{"n_layer": 21, "d_model": 128, "n_head": 4, "n_kv_head": 4, "head_dim": 32, "d_mlp": 512, "vocab_size": 8192, "activation": "geglu", "norm": "rmsnorm", "norm_place": "peri", "norm_eps": 1e-05, "positions": "rope", "rope_base": 1950.0, "rope_fraction": 1.0, "qk_norm": false, "attn_scale": 0.177, "bias": "none", "tie_embeddings": true, "parallel_block": false, "extras": ["capped logits"], "init": "normal", "init_std_qkv": 0.0444, "init_std_o": 0.00686, "init_std_up": 0.0444, "init_std_down": 0.00343, "optimizer": "soap_variant", "lr": 0.00649, "beta1": 0.95, "beta2": 0.99, "weight_decay": 0.042, "lr_head": 0.0266, "grad_clip": 1.0, "warmup_steps": 200, "schedule": "wsd", "decay_fraction": 0.418, "decay_shape": "linear", "final_lr_fraction": 0.0, "batch_tokens": 131072, "seq_len": 2048, "doc_mask": true, "train_tokens": 449600000, "steps": 3431, "dataset": "wikipedia_en"}
Each number is 200 + 20 x the weight over its row's rms, rounded and kept within 0 to 999. Layers, rows and columns count from 0. The size before them is the row's rms in percent of the matrix's.

# layer 9 attention key, 128x128, rms 0.193, rows 109-127, columns 0-127
097,208,218,194,180,218,201,209,191,217,233,239,194,224,209,214,228,208,197,215,197,205,207,218,151,220,204,199,200,207,198,161,203,178,188,222,194,207,185,148,222,223,186,205,191,196,216,186,203,228,195,192,209,201,189,215,188,220,218,243,225,207,208,187,223,153,193,199,204,216,218,210,233,204,164,214,180,222,209,190,223,251,168,200,225,233,209,184,215,191,185,191,197,184,186,185,152,223,213,185,211,197,181,186,190,209,259,202,203,201,178,201,201,209,172,212,205,212,190,191,178,162,187,209,157,209,218,171,198
137,213,199,206,185,213,222,208,159,223,190,222,223,215,213,229,177,189,209,237,177,196,204,204,181,241,203,209,179,177,203,191,238,213,216,218,208,176,199,215,197,183,179,220,226,250,200,182,191,200,167,214,222,215,225,207,221,213,190,194,194,225,187,209,172,194,162,196,248,171,179,223,220,183,191,229,179,226,211,175,244,200,204,139,181,216,213,181,187,195,239,199,201,189,225,207,208,210,212,208,188,227,198,178,230,166,210,220,216,215,198,209,210,179,208,209,221,220,221,232,201,206,195,187,211,190,198,210,204
141,203,216,218,203,191,198,199,190,196,200,211,174,209,234,160,200,186,203,243,216,181,218,194,184,191,199,165,214,229,196,219,217,186,193,243,194,199,211,183,230,219,209,167,213,247,195,222,237,205,200,257,196,187,178,186,224,207,201,225,195,227,210,201,232,192,191,216,200,213,184,198,227,187,193,240,187,210,225,183,251,265,209,180,169,200,222,163,238,176,201,211,191,209,187,212,193,195,195,200,206,206,201,195,195,202,210,223,203,209,200,193,211,228,195,197,230,180,171,237,191,184,202,205,215,208,181,187,185
082,212,205,238,172,195,194,169,251,141,212,220,158,194,191,179,181,209,172,198,202,193,198,195,219,185,190,204,201,225,197,220,155,187,184,192,245,178,228,210,182,228,216,195,193,213,194,212,210,203,232,217,161,182,190,184,217,196,182,223,204,195,174,194,218,188,249,181,169,207,197,184,189,209,195,201,192,219,210,180,202,221,194,232,230,223,205,190,225,222,189,196,221,232,202,190,184,166,215,184,216,177,149,202,228,227,191,213,210,181,219,217,205,211,176,218,202,184,192,184,184,189,201,187,179,201,219,205,204
088,213,199,188,206,198,187,163,226,191,225,190,162,196,212,181,191,196,227,201,187,210,238,197,176,187,242,213,194,212,238,176,184,199,212,195,229,191,175,187,170,189,210,191,177,208,190,219,191,231,210,200,187,228,190,199,218,171,187,195,219,222,215,192,228,198,218,187,211,210,173,193,215,196,205,163,214,202,209,197,230,194,206,233,227,152,195,250,188,228,186,187,204,220,202,200,171,179,196,194,210,190,161,203,175,206,178,216,219,204,230,187,207,191,214,248,179,197,208,199,153,197,203,199,184,225,172,203,253
089,171,193,193,206,208,180,185,192,192,214,193,213,158,213,184,214,196,201,193,201,198,224,191,186,196,192,174,204,205,216,175,193,235,197,195,229,201,198,212,225,184,203,212,235,189,223,180,222,186,213,262,176,202,183,198,189,198,169,173,210,215,223,205,199,189,246,150,205,199,183,182,164,175,193,203,192,181,177,192,195,191,197,207,174,175,178,182,187,160,175,207,220,187,220,199,201,217,207,208,175,180,181,249,189,174,188,213,155,197,176,181,210,211,172,188,143,214,229,222,215,211,225,217,185,203,193,187,189
082,207,204,204,193,212,196,187,259,210,200,193,209,235,179,199,207,203,198,210,192,220,183,229,214,194,178,208,201,220,180,215,193,161,166,180,211,205,218,187,161,211,219,223,190,217,207,230,163,236,200,211,182,173,203,213,199,182,195,235,177,211,202,185,157,212,183,224,181,161,205,229,196,172,234,191,190,166,198,160,212,221,187,194,175,191,222,193,205,194,211,210,228,211,186,173,186,204,172,196,204,196,187,177,199,232,189,207,184,221,228,224,177,150,170,200,207,214,186,199,169,202,193,201,175,160,179,205,205
103,197,197,209,234,195,183,189,225,200,213,209,213,192,173,163,207,224,155,168,192,196,218,195,187,213,175,227,166,198,175,206,216,189,170,211,201,219,206,163,198,221,183,228,169,177,219,204,196,215,210,189,166,159,166,231,177,198,164,201,189,198,204,199,187,216,202,203,202,218,189,229,192,192,213,197,154,196,192,188,200,180,210,200,209,198,220,231,214,135,152,211,226,188,209,200,217,226,186,169,204,195,210,210,187,212,196,217,179,191,190,194,215,212,208,190,177,223,228,204,206,215,222,227,174,207,202,194,151
091,174,236,194,190,220,206,212,225,222,212,213,197,202,179,157,215,227,171,205,236,199,188,191,187,218,215,189,141,237,221,190,212,178,205,189,224,207,172,192,164,208,176,227,189,250,179,208,199,223,178,209,178,204,181,205,203,197,217,211,184,220,217,230,228,178,178,200,247,177,182,212,206,211,189,211,194,195,183,212,195,204,203,222,200,202,225,213,187,223,217,190,233,226,208,161,207,186,215,232,192,196,188,177,194,225,207,204,179,214,218,186,184,211,221,220,211,192,191,198,193,216,214,203,140,184,215,168,192
087,196,220,181,215,179,164,212,187,172,228,230,202,201,177,186,216,209,194,167,220,184,185,201,195,214,196,192,191,148,176,170,183,253,199,162,205,195,182,200,209,177,209,198,223,215,214,157,238,187,197,180,205,197,168,192,203,203,169,209,199,202,207,231,181,227,205,156,223,222,199,244,174,212,186,214,213,238,239,188,215,203,201,211,196,205,150,223,207,219,180,195,196,211,192,203,203,211,213,198,196,205,217,220,202,214,174,234,194,186,170,172,202,230,221,200,191,182,214,192,222,188,178,195,205,198,197,188,166
097,209,214,192,179,177,200,171,236,198,188,185,229,210,216,214,208,236,222,212,207,188,193,197,212,169,180,210,163,186,209,212,197,185,177,218,197,201,186,212,209,182,197,177,206,207,174,201,191,154,168,191,193,216,237,234,209,188,213,190,179,206,213,210,196,204,159,229,210,223,240,202,198,205,182,225,190,170,163,209,191,194,205,205,205,186,244,231,194,162,186,154,197,172,213,222,230,189,189,206,203,236,197,229,198,207,215,187,162,222,235,200,172,187,173,166,227,208,234,207,212,225,200,203,206,204,221,201,207
111,209,199,224,209,190,191,169,202,187,205,196,194,207,214,214,178,187,196,210,168,189,252,198,200,218,153,167,196,166,177,187,207,213,202,199,200,190,198,208,233,173,199,228,222,164,195,208,203,209,194,197,219,208,181,193,194,209,169,236,183,215,217,197,193,209,187,171,187,209,184,206,225,195,180,185,203,219,189,176,223,235,191,179,263,246,199,209,202,198,239,209,214,203,206,215,177,207,212,199,178,234,197,187,233,239,181,227,208,199,167,175,197,159,235,189,186,241,218,200,195,204,224,206,182,185,185,214,204
104,214,172,209,217,215,210,188,196,194,212,201,152,193,220,250,249,196,221,221,214,237,187,196,239,201,196,204,190,193,179,199,190,195,211,180,215,193,204,189,200,178,181,158,200,155,199,194,205,191,211,204,213,195,190,190,189,216,178,212,179,165,196,220,200,199,226,194,201,239,212,212,187,200,274,176,221,188,215,178,223,226,185,191,230,176,199,204,178,158,184,207,192,209,202,210,185,243,181,198,193,206,199,248,197,186,188,167,190,194,214,199,171,173,199,219,179,199,191,202,193,191,210,208,229,196,174,183,212
080,207,203,194,219,174,210,225,220,219,177,217,175,211,209,245,203,203,196,204,197,200,195,204,217,184,244,225,227,190,241,203,203,195,215,232,164,201,199,185,200,234,159,207,173,201,170,189,179,221,190,182,180,182,213,190,182,183,190,207,186,203,159,200,197,214,223,205,208,191,181,175,195,209,209,165,210,194,178,247,232,198,233,191,177,195,207,202,184,189,223,198,222,214,175,176,215,223,218,235,198,202,188,184,190,188,158,197,212,203,172,230,193,225,198,201,208,191,151,206,201,242,212,166,203,183,190,195,240
114,209,183,199,224,188,213,226,190,213,194,188,220,206,166,145,170,234,189,192,241,192,219,207,201,190,190,147,176,219,197,199,214,217,203,217,224,206,214,192,189,174,191,224,236,195,189,197,198,199,204,227,214,190,161,178,201,223,195,169,180,263,212,153,190,193,213,191,197,195,188,200,226,191,241,218,216,210,189,202,199,187,216,198,240,249,188,220,218,173,196,218,224,215,223,204,226,208,194,203,198,196,210,201,206,215,186,213,170,206,212,200,230,252,189,209,215,203,194,207,206,213,233,204,215,208,209,195,206
124,209,208,198,188,190,229,205,206,231,201,203,243,208,221,210,203,177,216,195,222,207,197,219,210,201,209,203,204,213,226,170,176,202,194,202,207,188,189,201,206,191,193,190,194,222,168,199,200,204,211,194,214,213,209,222,205,182,202,153,223,216,202,218,206,157,223,173,206,183,189,247,166,163,211,166,197,214,249,174,235,190,206,169,153,188,213,195,191,235,187,200,219,204,195,184,181,256,219,214,196,186,173,224,171,184,183,190,227,204,217,199,166,209,183,205,242,213,199,186,178,200,174,187,225,212,220,166,194
143,202,186,216,194,186,212,202,205,210,173,197,204,190,199,203,217,192,183,212,194,204,181,207,200,206,209,168,230,244,235,231,208,168,212,213,205,192,205,191,180,230,181,161,206,173,208,265,181,196,203,217,206,198,200,188,183,213,189,220,210,216,186,202,208,206,212,181,217,206,176,194,194,182,223,207,206,193,194,214,235,149,209,162,220,251,175,173,217,222,214,197,186,219,191,178,223,206,199,213,176,207,193,179,202,212,185,176,190,221,214,188,169,219,236,216,185,132,181,219,180,196,186,183,200,178,164,185,198
122,222,190,196,194,205,175,196,192,191,211,187,208,218,235,172,176,163,204,167,206,197,235,201,220,198,206,210,201,194,229,209,189,220,183,228,221,228,226,220,171,175,203,139,178,171,180,180,200,174,223,203,188,212,177,186,207,188,179,165,202,183,204,211,167,230,184,207,204,247,186,214,209,196,202,235,209,225,224,172,186,194,198,210,203,186,162,215,273,197,199,209,169,207,170,198,189,176,198,210,187,187,187,212,185,211,185,205,210,193,219,222,193,198,217,216,163,198,193,180,178,190,225,217,202,203,213,185,209
134,187,206,203,183,201,181,173,229,201,192,209,206,220,206,187,198,239,218,184,204,180,182,209,221,210,217,198,233,206,199,214,219,220,203,226,212,209,189,245,187,207,187,192,176,164,195,239,176,189,218,215,189,185,231,204,208,183,191,197,192,266,200,211,214,226,168,217,188,189,198,206,199,195,245,170,215,157,207,242,166,172,197,179,200,206,230,237,182,191,223,186,217,194,202,206,184,215,253,218,192,237,205,182,212,202,201,200,232,214,202,206,191,206,177,163,217,164,199,196,201,173,201,181,208,188,205,181,192